From a checkpoint of a small transformer trained on Wikipedia.
Architecture: RMSNorm before and after each block, rotary positions, no biases in attention or MLP, tied embeddings, normalized queries and keys, capped logits.
Each number is 500 + 25 x the weight over its row's rms, rounded and kept within 0 to 999. Layers, rows and columns count from 0. Numbers have three digits each. The size before them is the row's rms in percent of the matrix's.

# layer 9 attention output (transposed), 320x320, rms 0.157, rows 103-191, columns 240-279
099:535485510493498504497484509472493507465495510554507496476502462507526490478512512529472479489502505488453473475489495463
101:508516482496478499485488492490514543512495531496506494528435500478473511499466515519493481471534489519475491524512512503
101:484498495495541478463487466524513491537490473531496522551550513507511487541472493516503504496512516421465462481538479486
114:475531504482546442474479435519486478508514474480494491487532514523478493501536499480464489520532456504466515500513484517
105:466534465511513518522536471515523476498480476533475462531505480524494502484487523533507488469469484536462510502452504526
100:506501495513475530489492531497469477511508516539492450528525540521504501518497502477481453532500507443518482470543496479
100:521450512530511501497497539416529475496507526499487524490516545466476524512448545500500532512529555484496498507472562508
100:483567508504490530500474488484501510485510479515461506548536432482525524519481494468495470529541489529497478505527482499
107:516533453508478509480525435509520462525554495496463530533514473520500492546467474474445530492499496468498496476519507522
105:506482466494475506441535483527504474506494484476486485521509464539507479498445469510489482510523504457493495451505504512
109:493442494563462496516517513478491507531471521525535502480483483499497533466478472527490505493472525468500536495480497460
107:503494504519487524542486522526525467515486526495515517518458570469481490460503458513472504486490470525470523511514524483
105:469501500488543502529506527462498472467467472544481517527518509501521515494511523493498494518509508457468457529503475504
096:498573459572480527524489440491479519526487501492526476529489459498556478483539485487524509547484486466512482509485468457
098:486447484487500504499468448502523477495492555492474518467518527492485521457492507515486530498505512504482507509492489515
104:545506508513515497482447451475486473506542474504504495526516486463484523524503529485516543530508511522458515471501475499
110:507469520539506486501529503466461505497499467483535460506500485493523494476485491511488489509534493480484532496506492479
099:487482470516453545506506470502490495502521509526469476481500527505519448517559550534501508476508520510466519483503499483
103:503497509456486480481506473549528498515515513526537534470445509500487512524488502503469508495558481508551503520451473515
102:539499499514503518478476501492493459488496512507498464483444498500539513523432533507523480480507529516462532484530528516
103:506522560469491444515506476525466512510507446519529476522533481471512473491501508454510511493480501504499493541526425488
103:492442507487480484514537489469486482509514501506452470488514506476503466505528516505474495508491534475515524464528529480
107:513497481499504511418509491550495543487523516523500489494458498506513509536506484508488497494489481505438486507536536540
104:481489513522511491451514439529527483512509460510470499519552413441518511486507485488531517496491500527520512537469503502
105:499468515504516489484537497489522524526534512486492473518460524510493505491493494507508520540508513475497467516489511479
092:505485516493476475533515468511481532490498485530463491513549472508507522488472499436432487537475532463514492486499429508
098:494485530482451477505507493521491459511465453497518485473522489476509463453503486460503522471486516497494536500491522483
093:510504495497508527450469522504493520499509460526480490496468497512459521542500527490516559534477517523443465510505515499
096:520470473494497453485493483493448504416505486471527483496458511483526523472485509489500547489507493534488552524527484532
095:518469519503536474486509507499500524477517515466506453495523481484469508480460525468495526482501532525501511483522517528
090:467502491497526465509524526513457498516503499500509474544464523499457472504524510518482505478509526458484516497494485500
096:504498552492507455491494497503495530508489501487500530479508500510540460463533565497468517491512492479515491498485529500
094:505476520509510501452496451501441496520493520481508533495531507480492481485489475504539516541454501508474521539518490500
091:476514500519501490537492514488482563516528538473507498529523469481518529507497532484476487498505483505526516507506508519
093:481489500485537481518513499539474474459508493516496529506482501500556517551481480484490491506489479513517522475499526509
102:513495506463481503479503500460542496494532486528497492526522465492481516492493480451483551530523513507496454515525550501
094:507504492515491502480462492510484462497504462527482509512527450444518539510526481484514510496474510484514493489518524512
094:491499509579533506491503507508514522466484478509463512501460481458485563510499523533475519485520512511491506501482497481
088:508502536506513496492520512509489501469475516516517482457525485532522494492480528541533480504546460519452523469553504511
094:528462500498503498512510508494519476482537496518477458475525517450483489490483546508542463534461481499473503519488476510
094:515472512508521502481499518477517529529558472509464509496536509471459509501479512499467518458513498483517519508479505538
092:514542476488528520491533518492504527465500473521504495484500511513516526477519504461463499491500500502499511461477559523
088:530476479462546489525512526509510523498472463510530532477497498534533482520511505529503522476541492464505479476496496517
091:515474512467499538473500499490461475463528518482455507524507504497516503505527531484487545502519513522522565513506522502
089:520488483508467493471472540544500502531517535511569542507473511495530480530455456481473496467477497528521485507490487526
095:470501510503468496489536493484502474516498510494489476428551498505499503495522509512497509503488467470473525488527523476
092:455500509558470531483534489488498516488483483490491487514516463535486470448456527501446537483466515452499522517453518520
087:491475489516448529518485509465521486516527506515478505503530526499470506459466465506508465523535509485503478496477515500
090:426531514522470533532456501531510498499506526519506502514504490451539520517506493487477507521536467550502492511476505514
093:512514468501502490493537514495523463499489510470478517492504502485473512477493530523504518484514473508533522540501513530
097:508491485513520524510528480485506498479476521490458484492539507459482486511494548497501521519494477498520499508498479520
092:500444468476520523473474495506525497505489489508531470541481550480515471531468444499475492514453503546522485530506525478
085:518545486482465521516441536538488507506505541525456484497472497522521534500492488489475464488495572481511481516480467521
086:515480510522522521485533554460532487510498480517511526479506480513470482502491463471510524501465525454475499516483495478
092:486526497469486488471540492489456521481500500509483524475496543511487517521469513473498446506513490514493478504537515488
091:481487523499498463484556473524508479493505542489545507470450494508488513514515476550467452512480500547499475470523491492
090:499560518492550528483509528549498476504480486466474501487459496481509457495487467527509539510475524478505498525491557535
087:483478496522471481503516496500524503547502508508481496486488515535478495484497527505522483478489482494495509512514537490
093:545499486523479505530523492495479512514492543483525497490523538516460520505491552510494457471495554546503444527494520466
095:453506480539512525481522476509558483516501514475499456494490465459454508441546495570481524481481470522481483482467469534
097:533545495461509521464469486476528514490497523495490507463468514485507522537462497532500510491487513522495556493503499492
091:505516488509467555498448499508485516528470481481544476466474518484511489490509518500466544521541523506462542501487499478
093:515482526516478506472470488503535517463465494495551525497500512484487468503442511499479475488480466463497491516507478565
086:486497470471483479461488476532477530513485495515520464476512509499509512507500452476490504492526508503451477495456498512
099:514524488513518518574537479498506517489519526473560496482518483491517413536506486459503486531519461528500509525501554465
095:504450470513515527517516508508526533450503488482507507502516526501517505495519479500486517491497462492492488496484546452
095:496496468486486521520475500496471481509491493502511474486480489502485559507474545478526488489523506484491544521476534499
096:522464517553515464502503454491500489536473552467482534534489494539510486525535517479546501535535469448459481509493520496
083:485474484538533509530499481521474481508481487576534490495517479458502519487472504486479466514518486487495494496473490450
093:528485485511481505469462516488470541484521493451469507582513526484477538506490472530510524510457496564507470517477526521
087:475496485490487500453500491494549488530476514507483532522481533543489486491526491505485512498553504503523531509480547505
090:498514518475537506463519461487511531507480509492491525476498510505495541497528517534535510517515540496473491494464490511
093:513500517477477486475498529525471503502530481516520510536491491518493511522512498500510483497538507459472484521492506497
091:452527500499527456523528519515519529481490497519504501494463538505499490531509481470493521471486479490495517494490532529
098:497456508463498500488514483457554486482514519476512498544542516567550485465488503490482540498521515523498506496471497506
097:509499517487530500504463529506520517493517501510526501484465503528488517454526510451516504511514537511503471497507521517
090:519489510491507438471501490524520467531521477486513480527491487443537521487455507484441502499476503562474510498497481503
094:519494485539476477532471516516515498507467519465476516558496501513547477501482495499494505511448505487486484497468549531
096:544480471540493462502448503572482500513480485522511491457481513488510456503484516490514502476504505494513481508524527492
093:532506485495481467513535547501445487530490498515495504482530497438457476492477506465520504501526485514484488482495490506
093:506472505499516468492493515533537545488525456527537498471488502503482509493495512523462485477475526471494538520530538513
094:500505524493468515519508501469483445493505515488531443484498549480439478468517503494486503495510499499504517520494470504
092:498505491511491469488494479504462441500510508504506502462493512523460534470474467497478516526469495520533472490472534472
090:526502468499469512491491483451504499511498489521487490524483535522479483515523461536528515521508474493485475479536509523
090:459487514516485450472510468510496511474510578496455516525532476529495463478495499468527502483521508498495495423508490526
093:448509498508475511509560482495541484485498505527501499476492525514489476457505548509506487498450485495497510551471541548
093:471460548504512529470442490495527511469514522517526499521517489470509474471482520480511544520522479524522518491477456474
093:454509537502510527471480522495478510477482474494533541508530541535515470523504518506479558515484523483509517471484531522
090:476513515471538503447458488467505469506497533480523477525515483510508497465487480517531507540512485484493521500554498480
# layer 9 attention value, 320x320, rms 0.179, rows 104-191, columns 240-279
100:508521528508462489524514471526480526493503481499433467500509469477537529453520504491497524473473491496503492451505502521
102:499519515465488492488490519486505435491485510485502523515512503473496545490491484507499546519446504537504525522558461528
115:537489502461490515456478501503494496475550508520489485453514452489519517508504498493533517517490471508477492513559512512
109:524468550474501515511466508525551493484491513496503446507483472518490540495506465530500475523538515499471505448522423504
099:499501489547500466480508495479487539497527440475509514530449499513496493560494519483493518469494514489526482470505456527
103:454493512485493507541515496507474515517494523547479465553538491536457483479564527530462499512495477489487509469514527494
121:514522492522499500492527509507520491499516535457503527506530459450538519546474465498513479486520537530454494496495505464
108:505519500493482496521478470504521478508512523487499478487538463460526523542500512509523507527495500496496522528544507493
115:517488487524497499489479474505508546508472486489437516512483470515542527478481505524511478518510517464466484494516473469
112:491485468498506467505507480471456499499444501519526491471514516521439451446519539495448465502474507502497521515465534502
110:456512495466542484483486503453465528549536491494441495541540492525495519437525491548467486492522485465486475498512512523
102:507492524469465560492462471510498504449522504474494501540534546492495485511508473521498517521465489510502514474486506511
097:486486508504498430478470553481498539507462529495531524511537536500514500523500462442491493524523514537466506498482490464
100:522512533484485466502530484496488486503507473494509526506516461528541487496489433466491493542500473530501504560505527462
102:498486539477497552507499546520507542502432525517473471481515500536498508457485505475437449461494487521511481533520530506
111:492486496512513499504534497506496498472487460492471502506441470479508457492510563493525479486435476490475493573464534560
101:489513515489534458512489425495498516506497483515490525471506495530509484537488510481502491462490521494512469530513472493
101:534483516499459465475489508523496497495493442502510478450500481478550509543482532491537487481484496494564507521503478533
106:505543484496513524513479525514493523508492500531451491458489472528503527536523502488495527515512508479525537507474500466
105:448502488525515522482498526501556494506531515530535473465448502475467491486487480482490520491496466460554443497491515510
106:538523524530521501546504465504469514495493448477499523505540506507502493450507514488482473465449517474491491527490503454
106:540495498519498503497486522495513479465475500486498524507472479483527538549466497482496494492503499504508465491474485509
105:514506498490517455514461539494497498537494515503532497510495480497509488504482498463474509480528503509521487521565519499
103:493534510523475477485459478475500501526500496507489578531518480509549502504476540495524482492466481541498508465477454464
086:545524519521497486500501486517470468481519532550464495511536488489500513511557490518482523531497500478508501503469463528
096:540469501507471524517512526520534480517463523440483490497478523483489456524517515499489485509457502514499476487486503495
092:488492473456517529480487481461491471469505469490507558508464474498509504510477504495519495514460530479486477507517529477
092:518466489512449442500528494492494499429482479472524552544514513501472474510501462491499537475510520480445518517472488504
091:534510495456487494544503519523472506490507464526499453496531541458513550493487507515530542498486509395502497462542507492
088:487468485519471457523501495469484513551516500498531507494502507516466508503494476466525470507450524535496473523495558524
092:443537521482522511538513493557531517464504507480478548494491523489507500511497481462487508499451510527489496543492500524
090:502497545509539495505522515514459491478463532491488489470503458486509490505534527525497458538507511473489515524542541505
088:492482491504524485517509493501504514501529539509523461518515524490482530475495514468507523494566502547508515543539484511
092:488535493553508470480471524501459504485561509519531556483512465454508520476513481476490543532525492500509518553501492472
100:556488507467492499474501512516549495505496494474458492511481482534509534462511493508478511534541476504485510505546490521
088:526484535535521466515508507531499526525503492506483482487522528516522475467488537447480525489546472494511501493463487484
092:463483551545518520540526510515549506476503486483488480501513472496507498466506481474510502469588514488488521529485486504
087:452525495488487476522539462494509500439457493532460483489534483501494458526500493466507459486487544488487518489524485496
090:546509508517489542492522485490479543485538544523488499494503505517483493480503525503480523546501489511526537471529495502
089:478515539472522500494474509481548518456495517540521485528517513465508476501490510513456519473558541530473512464497471479
090:529484487523500470508506493500461500480462493504448462493503512516522522443476478520444536498460485518486490536550490499
087:520522515501443513507473484496515530492494525489484485532481520499511506473524516447521505522516470476534466504537521520
088:495491513498537544493543507481511568492514520513483492502473454499511475485557530496493520498501476482514552489512491488
085:500510526477476505520501469493501458494478503499514538489470549514441456481523481461498506543522481540527475565480501500
089:465498505477513495473510487470477495478496498488514483552551489513461512505477491469509481492470475474523511516518506539
092:469466506509503502484504545522525512470517508525506523502499508495532487459487480490464513506451502530461484473482513508
086:512479446501519526477493490502519511534539485527512510511535545494488545463516533469458498516542525480455504524515539482
089:452563469502472511490503541513459501539506519507503473465489553516480527447520521456524561473540499510454537565467499467
087:490538506529490504443483498521517523458516524482484500471519497513527507533520518530485513513478536486463522493484519456
093:533480534510528549475545518496491517481519547484559512547461509490465523521517485481505505500488507506530507501482488472
088:488519461499513492495475506473512485492484520534501499479505541514479504484517480477508525515510513522525483490520512514
084:474508503510448519485496511511493509510479506477475510475505509483514465514575534517522517526510492500486480513426493498
084:544458527514522477487494509486474447507525472528500498474525509534457468502495486459450565532522500492499542479427479531
089:482495490524529466525503479499457524461477489493541527498473542503501481500520459511529488508505514480493474528491499487
090:449488490514533469516460499482482456554491509532432480521476509498494535482539493513526416475486475520506485507459530482
085:472530504453557493454498478529484460433479473491503483444523484476485497502490520529512499499505490505503503498501538523
090:511460533544473518459491476497519500510487508450513526470466464469500549470492507468573491514488468485476536524530481480
089:512488491449495534496474504465513494482486523490458502511477523536491510486520488524487445501466493506480486539459482509
091:515542507480525454484491574480520520515530504520504508529497480462516505482480495514497503480528477510458504511528477529
094:508495555475539520472472461496553560538496490469513552467485539499499529491538529519523504488502507538453481452464510490
090:493515487469453546494540498491438506461502513427477474496493498506486507492511508492480522503519508488480501516446498535
088:500529534493480488472465501511502486467470456441498538531536485532496486502520528455524473507503442488443504447462483476
086:513495479459489466517461474523502478535486470524512486500490508480504501518500462486483494522468486493463495518504517503
093:503548476458475504496469500505474488490516555454475492512525501500508446492487465509427428526504480508546526515501500530
089:427493518492505523471475538488505524461499503500512511514511525489445517509500519494501456515543501490465483489476468511
091:501516513494524525506502505449455502531496514444513522487488500500501519546483504475462471468492506515474551484501483490
088:479501527502520480471486505481502503494489466510547516458474510494486460538491510479516466503515460489500529519503512490
079:500504533535546461488525503485444510494523500490525482533490475525486501515506513476543440502505550506502514479504503496
092:533531507516472494491528519491475510540564519466496474527453501501497521481497532536498523528510538517437478474487459490
085:483476498514523506489473471508523526517493496521509496537492519469462532534465494509489510560521503495523476521529511493
088:464461482481532515488532528508514502449476491495537479489471494482552518489452500505472491435512517516538499475482477530
090:460481488441483477465505483495480508514531540516496498506514484525526491491502502520490446487492499499435480512528484488
091:445532497473478444502486490481534521460493461464487494511510521493445463494508514478487486523488489513511516477510513495
093:520496514496484481503508494536519540480489529507525493498519494516470506503477499442502492532511536477520466513499491491
094:509502474431525475531496464527542516472456554454503534515477509563536503515469496535514484516487486498526502488496510494
084:478524500528536493478537497497497464508501509479479464510495503439497503490487485526500516490529496550488531523500465512
089:526511508467516507531497551542483493498487504491527473462484524511452519506544497486466517489510496525546506472507522519
089:544529545483476481495498492488496480469492481518503524501495513461469472438504492471521507504517431463509474523514503506
085:487499470481489526458530538525483504515492502530543509511505506505458465494509467504504447487521502486477481473477518504
090:477489488488545452534523511507525501500504510499464511477525512441523554466508452498482479436469481484507542508538500536
090:506506514482492559522510513521503468505505538527479476513467467507524499489459573502478484492510521510482536486468472512
090:496475505499486517562493502492497509545499511478439520505542491460489508464523463532467501527500491506517481512500513486
087:491493485491479464501498487488542506478530481523555476522477466457434517483499541495498536493512505511492505499529513485
092:488509480543495449533499468555516518495468521481478468539455504555523500526470477486499516523490539493524500467494460492
089:470532518488522471505472508523482513474489518572462491499497519499506514452492475521489493472461497472550537511489520504
093:506478504471503471509523514504480540475524515498477493481479476510523433492480523499508479476499478477477488468525487497
089:482499483515497550512481499545465490499493497533495491488528504491492518485513537460502519487510496471504492510549483523
091:504467509510534572454512515543493480541491498508525493498554498496497488486504509475533521454487492452483529470470499534
# layer 9 attention query, 320x320, rms 0.148, rows 128-206, columns 240-279
035:492525558491531530516488450541500511483474540491483531497450457461488538539493500513525491492455518523470492518521541491
033:523495541483520536488489475505503528532519498501531526503493496514492526512495503510467502512505498502525493516446520539
046:484496471492478467505522509466494506506508427509553499473543513541511524487515520502498449457530459468492473492481476541
049:478518509502489496527481493519554503502460541486446506521514479482479492482509531503525502507483531546482504522495533470
058:482485482517480513489510504470500474497501455515552483480538522497519474471487501516486481473503478475509476488468455503
047:449531483508489497553495539525473472504494542461456488508546513519514412504498497524518478500486498535537539518454540523
059:513479460500497487477507510450488461511497446528539501480518522472542508533513499467505492472508520470528524471485511498
065:503480538496493463495490500537493505500491539474472493513480509529476497496523526532487497546524502543526484518500484534
072:483507495501496499520494506510495475500493519466458472501538527546491470472507547535515520489516488528501497532479474520
062:499541548512524525512507524523529557498475501488505536518489500480460504541478434516531478550507534539510525509498518520
058:496521490512552523515499453513512545468495437498514504446487465483527500499456528480513448505460520515504537528534475574
076:525503513498463521480512485498483541499465526544495539524464490475520484540482513488517520514494507502481501439506549449
085:538526505496550502553475492534485519497503535516457528544500467465478560538497459508494542489521515552472485545529544502
083:503521479511495508521498487548529477522564509540478450470579509570520515448523529480462514446496492530455517531485464496
096:495503522483514490533490550501499536492501457498482522493527507552457489521504473499524507499519510526529468508479477497
111:509510507482521493537464497483506464500516518489494454542505490507506482460522503486492493506542501538475505517518514536
120:511494515502446453498481531511509517489480509529483485509450504443481499442468539544547491486481504497479510478445521466
136:524491484525480514491479448475502493504497518517484525509477465452459549482513506542488523523498532494505477485484564522
123:486549518515488499477504507545458481525475477517507512450520526512501489459540514470509488506468515550508528461513491522
123:474556495489472470476527496534502484494515509484485521556502505489517517517444495503484518483466463477506486490499448513
117:487486477478533499491481470573548456478497487492458519503518497473478478448514464562503494485512501547507512474491466510
118:512472519538520465472496558548514502527541522498500494473484479499466487522501553525531481474582521524481481456517537537
123:517506533525482505491542525509502479519521545494545544471444507472473512524559461489485496500506543514538519504455550497
115:515580530502513466485471446556499498513486468522509474543509472457482509498530481458521471492476521501462516518547465506
125:506512500489475531430506459522513488501502514500502510469500479533547530537507507471461503506557480463457477508498526464
123:516502501496508491499482461500519506503486519489486522489513500492523466521489497456475487487544474520511521494533508481
127:523501502472520534521508502539533529502517507517542512515535506508453512544494485527500491483481500469487482504532511425
131:482532508506518482512496463487490532487506530522493500524511508479543523503506483491437523493506498533507546512510495487
123:463512500466525501555478443468483480499503492470548499484491459514529496527439546502503474512489508536467490516499496478
124:509439463501517518515556452462494503531520496531498503476495521503494508501469508506487522511488470497477496474513503476
122:483475510488471543494523491519507506494496486491529516501477488481556496509500485474469495486495546449468536471538503496
130:503509471515481531454473471500501515487560488507517505443502487467508515539453531514516502495469477554531518518479516519
033:469500468487487529516493503505499493455512492507496475431519463501543492452517495548539536520502481458508520466508510535
043:517520533496510488506496466531499503511443544514452515523490469509510516526525480516517495531473509537520514504470545518
040:511480494474546457488452486525520541519504525491494533524514511520449546549489530508502518502470511506481502540513503529
040:498524501523498514502512503533491460521504497469502481452494501520523485446489486532483516535516449473514531506536493516
056:534500548483508456488518512484466523497470479546554566526475476465487541554499460474536497503503494549461497487531530469
053:523486481510515509490529503456500484491513464552542521503480494457495514487504477461503510468500512462477504483502499494
062:522505560498522481490515495496481543474485524539508539542472504480478531522509468458519519514517505509473492494529510449
054:500540494502514527541514531508513539504501527474466518540520499501470464510486448512536471498497513558546520495518542522
042:491511479516495495538526510522491489509474547487459526492470508502495469483489486506535459508511498518528544471505519501
074:480506454493483516493536530450510474516513424523520513440533511506542480481489509490491491486478513465503491491466483494
074:513512483510507501490487499492526446518522480531524482478528485514509492484504495484464481498492526479491490501462482481
071:464523494514487469502510500500513533491497496474469487504497534480525500522485526540525504503466496480539480513511486526
094:500500482506514534473517507545524544525520522502511529526449471484464519529502476517488491497462540518508513462482572461
097:518509470500515528510531514495484477535521485539534514486533502544517493477514493507482480485478514479476467451487476492
082:494515500529505505507500487506493540502451476498566523482435484484458516518475455466510495520482521522490502481474555476
103:525522545517533469514498487470498473530483481523493450518528453482511517513495476532470494509536459493493545485485476531
124:488523536462506521531501507512513498492468539500481539551497471492472504513496528474497495486523469487478527490509543500
121:481468497470481512510528454482508524517482459481512501544515471515517459475493483520475491525502520483487501545483470532
123:499519487487476484531501528500472535507503532482487493491548455536526473526498504515484487459533486542521487469487495531
133:473539475512491505509515444529507523476555523487519525471485502485510468553503495506538525492476469480490468502473534555
121:479512498566503522485529444530518490529546540477475511511474458555498477464546484541480498492468497484462490516493529485
130:504467504503477500510488506536479568496525500486479502463504496497488507563483508510490528493489506506506508528477503530
130:506478486472543485533533531508472557495473506509538514473521509538464503498531515536463488507499490451465501458474480440
130:513475516477536508512478484489524477530470523546542512454479529458512524483477471453514515482509468526528462500510486475
122:492489515518478501519468506526524498484480498464491483467483475510511483459508468526494508487499496495503536516523507476
126:497491521500469484474514506534492476479497522434464511522485510522453517515452539484547495509495503507498514495496467475
126:519535504465499532495485436503515508514497544509460559515497505476468523529477503523526524491491515507461478498554551550
133:499538548514495510471484524564506502505524481503502514468474568519491483481501506490518512498448511489497502489534496517
127:509461519521522517499508513493500464492505528524492531492549497482490518467548481531484480514520474510502502453491530526
133:547505485500513523504494473515503549488504499492496523518504484482501532501523537493502477505493533522480472505493509470
122:517483515543479516485490500520503482501472527514486501491473465492479494494505492483459488502478547507499499513489515465
120:519469517480496476513511495505478547477534477530499518467465477464498516459466492496460514478505482498528511544500512459
028:472471467512478501497505502511448493453514533467488462522536505508494482494540511490519480482493564503464484509528505465
025:505493547519491498501542497537527506502494487541502530521442479508514461494491498538559516467474494486523459519443479500
038:508526459479495469524522489465475451511543487507491434468540487491503471496473550502500543504510497500498518512521487478
042:513498562507529522484504486539503579505490502486514537521444507486493545525517438515518485515508499518532505484510497484
044:467499540550477523486470492543478543504487491493509500512482492501490469513475446466544521533499491505485491472487509480
044:530474467491474483523484487457476456515505535517471485536484465464490485495507557490519469473520500497469483502511467510
040:451502464489491515519479512515531444497518496484496491459514505510529486488502495513456507497483550470486501505506516511
052:538536548491524544521473510539469539497488512485512499520466513500497531525528473535554520543522465514529468515494491519
064:501515552483521523503514519515523593491485503528514529505460518476456521538513436493547509552485541536531464504492522513
059:491482558503495499487507479489510543493492519497520521489494524508513509548509495495527482549495539521523491473498521492
060:526524513544525530510498486531456554496479490526500505491474556497480495533471482492510527524542521515528484503473446489
081:503488500494492507517455523516522452525496529493515491523498440477449491465521500493476500492513476485494478499506523515
078:480472576503504503499445489503514529507470507456519531494448535485471500528521502490483499523491503537559460480523496508
087:537511504541513503513450526511518504546516489512488467566470457462431511509505454482520516481497479524518440532506521497
083:479471528503502530473517461489513511498474541524540494522478497468504508550518485481500482544512510489532484509515514522
# layer 9 attention key, 320x320, rms 0.152, rows 128-205, columns 240-279
041:526518474472481524513536531495466498521507527492525480517505509507496505475515492479527488531537512520504524472534492449
042:460529493514483489529485504502467467497486494498510473512491543536483503480508477458503505496523517524495494484540461481
041:520501519483500513488487513515459494530518544501475497533511517524506475506489532469506554454480498507473479525543522473
042:503485500497486517494458488519516519471498502495540551488462480463466529528503448522503486532484516527465510473473528520
043:456519429526488491509490495500527474507523525461465503526499526555493508453507519466455533487517488496496496535514481484
061:518492482514473489556436469468502511479482536524512546508463497484452552564470499505503513513486473487491495475475526490
051:512492516536491474487511526555506490482536559510512526516497499500496504491511526541479465547496506514518505485495462475
063:512453479469468529529480480479517466480473495534489507483494505425486515523466508492521491491528518511517508503486532488
064:489490464467486530554451478470486498504461501483495547496469506483473529539484503530513502495518506520529516494495532498
048:502544489472490481491461491525513525510496524474511457499505500535518521490510530518485524502518468532502488550539512498
061:502532501501508450506514498512522528511546540493458453503490539530477478443517500505479535494504480484525494525493476491
059:492477480539520470501490512489474476472489494479532512505506491460471492498467453535496488518487547525448490443479542490
069:508513529490488525495506517502479527473497415509457509493532499495510464511508517504540484495451521536516499498477467520
077:507480521500468509528473489500459497488475453478499526480519501533494497515513467482485429490483500512514488495449479499
101:499543494457493503533474519549526491453497478507512514506559496505530475496512537456534504485549494471509478538497487523
102:489535525482511468534499501477496524489545506467483507520515493529467529497489500441530501508498491522480499497538488499
128:508469517493465506488472537519494540515465516500496502489479506447490498453487502544541519506450499524520497497486495495
130:523490488511502532498471479451483530489480470518488522517476502487476509480474538474499531492527497501525466489534560479
136:509569490518509522492491489528510519504509450497547520498492498455498504463454479511527506557486524547488497460499503553
132:502476480490510509470505472581463500483516515471491510535506564532534507471477520498520504499498471496487526514509463468
137:494474480459490511529495487574528468512527514530432494520493505494488475509503518510482513486498496542462530508508507534
132:517498473531506512490458549596482483500517524495533499511493462494443494530449493499480478487525537527467500494547521530
135:509486493509499511516484469506496519498544522496557549535486508458509501500486513484465490512514548525527505523524509464
134:477494496489481525492491446536491486492457483501499507518550458486528501515493513466499474507502498491490493479534466520
137:472503479452482568464511473494528533511483515517506540502521523525488488507462496503500475503485515499525520445515534512
137:506559438505482539499462500494476503484491500494492499496518509517498497515522483480466489495524502518492523479550515475
135:514538507473500532501505490520495544491532499516552535524537446549477513514548518503485495475496502452500433480501523449
131:472512495503473482467511523485506506508489524482535493562488524480527515516538505455502516499450517471525532497517463480
134:495490503482485507509509442482547480473506506502521481472473507493480501484509506511476500502508494513491522512504500512
138:476403500498480522476507446495478486530498509495478465510489547478473507486504513474517514486475539483513471466498520497
127:479469508472483534452549492494490497521521525499522494481504494475525495526465474537482486509518512439493521479452524496
142:496462488520493497460496503469481504475546487506504524464547530496505492511480529507481506453487436555508542529481523514
043:570534509514482463510509527488530516529528501463494483498500499509502447541479489498458518515475498446481512529501513493
042:522526503530477529500529506504464496489510460515517462534521515450548534474475451490499478519507517486469500475506498474
045:485535511493461525537510495519439490497467466482539463507485491497506498484499497478465496521563467520496482449507492476
043:498451519533499497501461489479530525515503547508476531491522518510499486543490550485513536491450513507496481554481528500
043:446527456519497510461491511529511521463542538523557461540519494514497507463509478482435489532553504467482518496513484499
057:488542500480509497455475506544498497516532486484485467528517538516542478532552495505464495531490490514481526499515479496
047:476486534506474507501453503521456491500494448463548503475523497445505494508484449505540455488510493505531537471505498513
047:510487440459487481505494490551502496499506497518481504471505520504502485507492495506512507498543498527477508522496492493
048:506467512515481471488464525490518484499522480506502512521538542506492517501488469511506498416496494537477485539494422500
063:506519537550500481488474502509510534491502502473520490513479504507486508478526447521483483521483534499497505497497461471
052:547527490534480473473539513505477525516523477493550452518497495525530518462518450453510532491478509477459498489529443485
058:505493508434517548519493476489510486485510521499497509492474476469473526517483519502455511498535488505540505516526515515
077:497511529534527461499515501523519528493496537478499483472509473531484527533464464488468511535500481503505503500498510474
067:513524469533530528508526496540518537472479518500466449441501521522542485490529496508490543533456462514502535490476464529
088:463491530479505510543505560516518509505472497486550484497508520520501494492483463500506489519502499489530452504522483464
121:511534518515481506498480456504490515494521481489482486485523432470481506501521545485499510513493518574452461521500484529
125:476527534483508467506523504493491527518469546481495547515528483516441487488437502519509519484514509479504469516522531492
128:518468516507466498512525487536510491517505484506461489512461428513480507493563479488497480527491486480524526497482487502
134:476541508540512483451475509538482539483511529456471551532551491507521493484453523521466496504516547521497504475515503516
142:511493466509508505491524502516498518500527543529504518509460523503531511547556487495490466506537505496505458493483561536
137:543498506517489551510511451523524456480525520472452496487518499506508475524547496544473525495457484508494486462475527523
138:518473503525469490497528476535486538481504527489445513463528450500497486479465484561485519501497571478474490509467517518
133:537467464508526483511511525515522525505463516492496501478526492498503459500546484495467528516475500502500489523454468481
143:485467487468518508530494459516509493512473519521535523508484503477516505458518508508559532502578486547503489500485483509
137:488526513479455471492484509514468516511480519494469451489507500495516491483552517527531501525523502480506525494519519489
142:488442516499469494515488516524505539497523533495490556488513467524468497514439465496537507483467471518499485452491500498
129:473463543481514463481506446511540471492502518535497519469490520471490476497479492539544476463499499464465498511522552526
141:501560493529520515440531518564512575519531528470495529461491537526491493445504499512506510519478567506472482532531507519
139:502382511496548521491486520515521492540537516491513522533512501515488515515603507515520475470535473510514508481502495503
137:486499488496448509452458526508477513484491515510574507478458465454503524483481503490512471489491543523512508513477508484
135:483530490510480526469479468516507518516489534489491511490474505470530476513529514523446518506489536482497484493469508498
124:474429528491500500500485533542497537477505503526488524474480505463490503512495477491479509464499494484508504521518519486
047:497500542512511523512479502475489482518486430463486502511491475482500471515515478513509459483497454468514501524508487509
039:516500495501477491514493517522462447473464517540505490506538474494522538489479511493432489493508516518479529475545504478
033:484481486469460494490492491469511463475496549511516514521491487548506533501496538496480527470511475491499529474486503522
031:515498488522548489469531484514541496506512498531516453503470475495503509542508455493509457530532528483492476525522485544
036:481535464530508482490589488498502479492501517505523484475511538513516502493503524510494488529543520495556507471486493516
040:496535481505474487485496503517486480487474520499535474471531534540487518470484520487474509501510488544536528474503538468
036:503490504519480478518470488511515476478491529491467492523495515513484540527503491519491517528477498520489514478511497473
038:479481506509488498500525484486501497468509455501533496542476508483549458489519450510507455537490502504541502455475485501
045:491487503523473502511531500540481493519510465478473468534486518500551497459477457521527477553481486518473513455535447473
041:522511479473496524485531495575498490509491463526474442504463519495543501470458488489491507537488487499464503468509457467
044:499491497529488527458517482536483524482480408511458507526499483501532474481498435504494475530480504490496496430517430477
052:488477479483514496543476517503497515520505515519530554531501501495477497528520507502538509478486491498477469536490518520
060:504464508497490536506470466499519490504425489534470512530463451451515494539482491502540526487494491527460463452514491510
052:471468530487468457524497524500462482462482515476542555477520522512523496550573505512533498496496492508492496503491563506